config = dict(
    head_dim=32,
    d_mlp=128,
    activation='tanh_gelu',
    attn_scale=0.177,
    init='normal',
    init_std_qkv=0.0625,
    lr_head=0.00717,
    decay_fraction=0.743,
    seq_len=512,
    train_tokens=120100000,
    dataset='wikipedia_en',
)
Each number is 128 + 32 x the weight over its row's rms, rounded and kept within 0 to 255. Layers, rows and columns count from 0. Numbers have three digits each. The size before them is the row's rms in percent of the matrix's.

# v: layer 4 attention value, 96x64, rms 0.201, rows 43-63, columns 0-63
# o: layer 4 attention output (transposed), 96x64, rms 0.188, rows 43-63, columns 0-63
# q: layer 4 attention query, 96x64, rms 0.214, rows 64-89, columns 0-63
# k: layer 4 attention key, 96x64, rms 0.21, rows 64-88, columns 0-63
v43 103:142139077152108121080125145134140170142111115097110158179115114094188098139167116149160121108104130133135120112170119111199175067059088162142184142062134085123199163164126142105094108110134149
o43 100:155090104119134151154110166093081097126118078175155114035156132122083128081141132150107103162143171127151204110123113150073099167181157085137113115168132182115115123083128109137150179152154105
v44 115:128142161166138146161151202111108139075105140107162170156133118091125103085136129069109192033137144164117117126088153113115131158092121093167156146121095185127105129169155179134151068114137158
o44 110:176158108126120086112086066133149164154179165110133176080095156149109149168159117150115062124106087101164146110158127158167129111153151134061174117155150132163134130125074095134100144108042130
v45 099:144112110160145094080205163133125108187185128175129081096153066128143104049107096135129169163123125088099135128099132133140178088131126094148145100175113148161114140137048148115120115086127145
o45 102:063144116142070169192085081172127101103106106102063150106097132126103105122155101119142108086113112181172089110139094070118052166138118153122149147090138087074133133147165087140147134149132121
v46 102:086116140102098110119120179123133150089121146155120133128158098152096131122128079217131116032112079156142134144102135066057144125120169168171146100097126076140153138137083111120106128138193112
o46 102:180140126151152145111153119119119189175139131161170172087136155113135143095102098080100124189068154100152078121152113113179116164161078077083138155100093155131117153150207170158117123166115129
v47 094:118092194111160155134130184104135111075157159115103113139146114104199145128071095091086115150111126106126044152130096157167178076161128156117101131110114160105076104157165087122140092115101168
o47 092:149160101183130117086132089134166103163111138114179134145082101154090108217163132149173171142157131169109149119132119118078104139053150135130081109126112126130147086105080164112065121191109107
v48 109:087134144114241091106119105098114092159142130182097084141169105160114150091089135151109097155121098180144156112131069130110138084139141167079154134118165159064138102118097144162133177159121140
o48 101:144114082128032130102141205146175121123086175092155173139110129131106127091174130131149133101187131101097101152163133115143109129130141067154107123128058097119156113139142157128132053149150078
v49 115:149141131117133161142199089136105205074114142087098168136101137093136161091115149125132108139110130087098121076163153166158155122084102164143121167081123129078159089153102102161140065193156167
o49 118:115108175102129110081100164120137050165076095135145112059153114129079130169167124113174116157158102147159146152085133101092125110124155083085110079181146149145116153096184120093122147077086150
v50 131:097143140106140118122108139112152090163107085126142064088066125143121093142143132081147153154121157193104085143175137140044184199145154096152167138101122176102156105109137139145127168096161176
o50 136:092126072159141125144129104134087179085159200104118138168174101118149159124122112098126101085121139078196198158087110067144125077133113122136097109180127116162167145176118138106137083132107086
v51 087:110082166117093133095152136194104126086141156200081093150149149139116123080143124219143130140137134141115117142094126176069160174176142098127088094107082142171107150118107127127090181153132091
o51 084:080143120115124172121127100071123170151159128082173142192150063158139123128107150035110111083084167147143073105125113090127100109099123116128165147076123117064128156129144165150149079130139161
v52 121:100138164166174178131098122085103129206123122173160118130098150151096097159126149109157116129195098143175076113118079084162105147130086079187131146158116171117098103140098144180155112163136173
o52 127:159102083092086109146185130167159139072183129048077134097126124111136134140175147151113124117131184176126159107105154141124152145156145175102178106131090110175134103189106141059118123093098123
v53 086:164113133202126160136142139088081195072124105123138126194156092119132136162146158089138148094125183109137108152061082127116087125162061103107140102160147095071159106134080124122109130138164165
o53 086:093139142077108098121048117155166077155176130116138109144118130086074057090126125167124130173109153105116084070192170118102154126147132121091108135127086166137098128124100103131145108073068146
v54 104:136121088175135091105193108145149116199124117150158124125184148153129145120125103092116180097124172127123180111034124121117128117133097110064177095163136129114115159170089161074141103115073111
o54 106:121147126115072125164046118131087104073169153143106125132094146102097110077157113162152112093106107135105086131217141134167117125110154137115124182104151089093133136093145069180196139106159123
v55 097:128146134059120197176083139171110139105136149139126145150090196145114087154087123126098118176117115115150114114155113125142116133163170131173089145117130138136106095100218082189206115142108120
o55 090:133135174190189107094193130118134135105091154156134120146180135157156145167120124130166159131140146152064164139114138154126177118067124146136153122118135134142132105156080197088036139141159176
v56 092:142098131110157214124170141145098135089100172159107170129080140081104116132142117104175126122184124105148069136104112096111113167176096069132113086163105154146108141094082082175103078161154148
o56 097:095100153120106109142123075132152115093194114066116064094136114134120115181132140145079126149089203173105144076126165141128176114129158120102155133132113103188121092187163176076127142108111162
v57 106:124171148162048136177135123154109150100117141113145091162166172118098104094119131153136111087157121169163066113099136117109149216109070113097137115058109162136101094188170122130123124167115098
o57 109:132088057083148117056098113065119120133170122105175188119135107127143164157160185067127116106106113120092150097124138183144138102122151100083116147143166094090130120117072106116140141075081158
v58 113:178143141166082128163110191103093154109185151088118088109119147065084117062140186170135178139111131142116126116104107167131139129101128084166106091156077110094107121119108187120133164126185157
o58 111:075100149122143132141121151183179124136121108155111210142107097151145168177108091062135080125135128075132131095153155130107115162169166192073106131102147190127137142156125086129093107077083131
v59 076:112083112102184122037111150157123105161101136179079118161085119137179091117138129143175127174166130121114132147191128112141170096163103084151118176085149143164153145073115095116082145094102146
o59 080:099133093139120141194145132079125161103127100066124091126141082151081096110114139148106105080142205167134174133088098097091106120129146135167146076125089117148127123109110182122156097211179101
v60 093:113142102114239123135118089064134094134179097146119154105166174204148164175127136134099124165101121080105118163118133119183099069103102178126149163162134141122140138100103169113147105139118120
o60 094:182159155126095106144147159185128110145106118064115106091107155100135071079119090166144193069191071192131113126148135151113140149113092150129128117117127109165130169082145086096134172156151094
v61 129:128166101124139141100043063099122129132151095094102133082078155147137147206161162182131119138106138133073133129137092182136074159103155126122098153196118100150130147102152162174101161137114094
o61 129:119111160086099129128205193169102130143104143118136093171174126105165083070088107064115129131168083103165149101119166118080142114146096163167169082110147165136121158134110096077130138078150137
v62 110:100199127114160130134110097076112152041149184108072115192129128146135154144152111185140077091103169119127091135107127079089081109118111151083121136102146124139135133141180173144059130134116128
o62 117:137096099098124140090143159111179135175134119143210146086180159107120055127136142097103143141147059131115140081161157209147165097128092096176112113157133142124101138138062103115154142143133169
v63 119:127120183084161177103102139098125153138121046160095055141126126120152135174155141183122125073143136188082094130121126102134159106090165159147129182142152146100180092199108136139111105102141137
o63 117:153136078162127107142144141115119104129150168122120171078185139106129096081154085076139138149118145173150182105153111120065110129189070077111118066127073125154097160068136154113070126146125110
q64 098:104177144087131124152171175151159133057174082173119129104152156136164154137091132153150159133181106133127133124094110151101185130109173078155127108109086093168152146145171115155161184165053135
k64 094:142163118149119125119121059109104157137107141205091127184182138124100129091103103091171128162133074111127151161159162071167073107138149141138218153142188146141110172111123121150101134090152138
q65 105:109114129223150132177113127167069118132122186120073107167145109186141112153167163103195104135110163143165155154152131131107142131131163139131122140150142169134147087109118103180067126177109065
k65 108:132116071079138114169134126140158126127162067133103089136092138119125112125155130139118143065166170127101068087065090177130128145039105218170087129142144156119126154123141119143137139119157168
q66 096:091082107159086117127094164091123132130127141102144117138104115123082094127133162155177151159176090052144148098163140106148145096096099114178067147114088086101090124062123116121138202185156150
k66 103:151131089115093138152140065102150131184139122093108160137070127161157134137115119113122112082165144118060105106085156117073135144175147135095162152184144169108158139146114124126125029052135110
q67 113:154103128081137148140131173141134104043148127148105094157191094100078110097120158091144104112142160139099072120117078155144170123121137113117154162114053095114135101131070196173162116163095140
k67 122:093149155101120117147084123109156134110097097113053098096113133143116132136101089133153213148184104124098170069102154114117125140153186148118102098102149213181105126088170124151149143092121176
q68 099:154162148162155097096144167151095095118156122091128122126106160129100103179133192103126109132107116178194118149096203117093130101141132158143182087150138153092153098063145127095175191097080144
k68 115:159119130140116148139093113093123087178063142147085121128124176163094111084168104127119050133142164094110181099138102219133131111123131107120094117121172096101070117102145141107077139122202123
q69 116:139132048157116116099159141132109120192110188114185153089133102113083124113170124113130105143118102186147148165159128139131146144090152115151151193159118065130176079127068142091107165164103086
k69 106:145118152096097144191111115169133126062111106135086087141140130166139095143070130132182148139127196069132144066161082076110115144157127127192122079143153151101149120140195114144141088160107148
q70 094:118139160080127069109172129096121165120111145139144073102157158112112107181120147083177145110131136090105129074099038131130119115166138153160083137078124108141110176193127141114177158058121125
k70 104:169123172093094138079082158154131171112148096108100179130097131132150165108103105061101096176172085143123108116095182107126122173131161098056179086139159107166153164124132142146151147114064134
q71 106:139132065130154073173193098135129115095163144157100085128155125107161140112185161106106128082104147138179133165123073129144142182055062155111112143141117111158105128165127132116113197143178117
k71 128:177129130078090110181098103122133149173137133145160153127131127116123089116127150162154126127171145114101112043099079127109096096132162137178185141116116117140233108091107165068176139158118142
q72 112:151108117129143144085179117100093098092119171146137139166129128101111138099105102113061121138103206116090126131144034139099160151109184162150109151129120123122180130068084158095105096159114061
k72 106:124179098103153165159195120098126100129080137123119059086171101184169128098127105071229148123125149119145102158124129119095113147143111138110108123118111141117112134132104137119203193186134110
q73 113:185111133126143132158163128053137102204076154180138157136152089194096156141122131156082152128138131152093157117112128106110184185132155144116096142119086109115117041151128103127108177120168147
k73 119:085112118145134127122087175141151175055130127127132106119134136155131144097134106126139097117141096045103135109160147126217134143189116158181182123135089115115127116137147136119173048161190165
q74 110:130165148103144136095125114144066157128113140151123089186084139159124087137076124084138115092115143072159191142113188073170094136147145160120140089131144138155056129117129090130115086203141175
k74 127:127062084152170131159214155093133085150105106089146122100120143105063180133160099123138109150124116149086122169126152183079123107099111151155109151121093084103130120180148144131110144052177136
q75 107:169084120114179165147122101086175148108169154073122085067166121157106088156092082128148147080119112136114094153186153059106136171138109145119164121100172064173133124120119095107123091163118112
k75 117:100090101114100165137186166162138094099056103167216117089095124114115158114098130162130159110147157185138127137127158141158088056083166131138124115091172152106091134146099125145131161152132070
q76 117:123111186115092130103077120121129175101111050117127144107103090168191143139075082165166159169132095136163185111110133063105112147140118176149121129157159134156166145076117121125205110103138119
k76 119:113121079167138165134132100113107138112169131127124155131080116112038138124098199096116097113097134138195095111147163118122146147173202149113102173106137170079106103153120094106121095165127056
q77 115:186146063139165146109127113084062087154156144158104124098203168164143165140144135108132114132080138107130102089120091187117170103150127176172100113143066154113149122128089119114083116179156159
k77 118:163173198101173144134139129122164156133082104143173113142165123082100120103074078125096178115176104113064119136086085139108101179102116143111162144115139099074079159105119159164168183113133131
q78 120:178116153148128130097136110077190137112074150155134107143124137191126168135088103165134103145121102140080089164111104148137132109126125101114048130191137132075143047069107155180124129165114101
k78 119:084174151090156128142129124100064109140135086123118110119076143096127067099158153106135167123154150050163160116112162156143127162162079152139145115098112137149087207165064096127130082112166154
q79 109:100141132165097055099152090140097117107099119115123128190133105125121116113098103093152161078161103137107157117166175068178116154152176124151120058117176137139158190129110117075153116063091110
k79 115:170073153113165128096153185164104157156143162129142118087077155179044076104121113144135098186091140125075127116161164115105139110138113137125098153185174125116107125121096124168086144190147097
q80 111:120144100201228108127158133146085106136108187105094131135114119182118147147139099146093136113097146187072130129097158128128131104064101138133093098104154143120119172215134120156115113150127080
k80 107:108066117094128129145143118166107105158222131170124103103176085090143184088208114133100149091113152139168128098127100116103123168094110127107112170173143090087150134082147067133109129133119165
q81 129:151079139161147127089168168194093098109157160077124106134156142138091142126150159125120115094135182170150113098078149162168168161070052179167117125106140143146075069125148112104119119130144088
k81 133:150171073097179138201124140124128127155143177165158120101151086161131148135138132125087110099135122075109183111125070205131161143095167110105111177165119141165197110121144110108115158165134181
q82 137:119153144135159114076112122134071149116115115071150100137081109150087116140163175114131095138112100118080165129124185121134164119086193103090103155123230145127073122102107076122090187127119142
k82 133:125130134120157110148163133191065071174145133181114130135093167159106110159167093127091137102105136130135081119135087158108102101077078169173100134135128116126136140208176072108156104084180118
q83 113:175138186118164148162167221172135139153139116146086133105144191101114102144094083111080142119115088176098110113154088197134126105081127129132135107156151089166149091123130083099086156109151100
k83 100:159092179092119089125114089166166116143133167102173090147159058172078138098134132188169099172143124072173123130121116132113078159141090109151168160112096121143119188133167103122137086098090165
q84 131:139107101168177128104148175139105132155134046100109097109109159145086112103185136197080118110076173198108124133150158117126145137128121105150083113186130142118093137132174093092138124200153102
k84 115:182108155146161118177109130154115061136150252145168103137168154147119152150169133059121127109163127103122123144132079144119091075090110144165096149102092115130148134112140081102104121109129172
q85 121:136200100128127121138112131108199118139131131157118130148127118194069148080134088165093161157150170088180147122104064064096144191141161123118083106132094102111144130154150149174128082152097104
k85 120:111044157146091157143118140123156159104086115150117162136131140081160181107141156121113150136124090072047083093190147126207107124153151151064151135136071149128128124115110126136174141144127164
q86 123:159170169066089122148117115096191098103066102121144164115127128083164138113083163108113154116197140163145142148155110122130115078173143085119102126113099175196149118117105147079108158192130159
k86 129:130119125130110131073146166095077097112135150098115120149163164170157126168088133131195139121161079111129167170125194152079162035189096151137152137092111117117116142115115165189165139122157113
q87 114:135150090098168180193155137097142102143145151113123098084176118136114123050125053147143104112148162085117137134142062125110137077107151096163163172127065080137119093105186150127138166116122145
k87 119:166164107110133151138111080114199145123063126161100178109136088093179135144165173116163169117101072160088097170120149104132078121148111176109125073113115101145095155127075153107152081141094164
q88 110:105144130090096116127113109128202147069140096190108176130121097126143113165149067172146135128136109120154109116123068119099087146186085163112155122069083143199099109169112165097104120162161145
k88 127:122113123133087169127092114094079147116176076098124119161168101114147107123039152089170161130143142203106114134104142128169134093161164112158162134094135124075167106075082140098130185151112084
q89 122:126113158125111076157173102129128104187162147161157113127145117171134110155091111163133108184134148155149094089149125098074127133076144156053149083206147174114125140094078081153108138186106108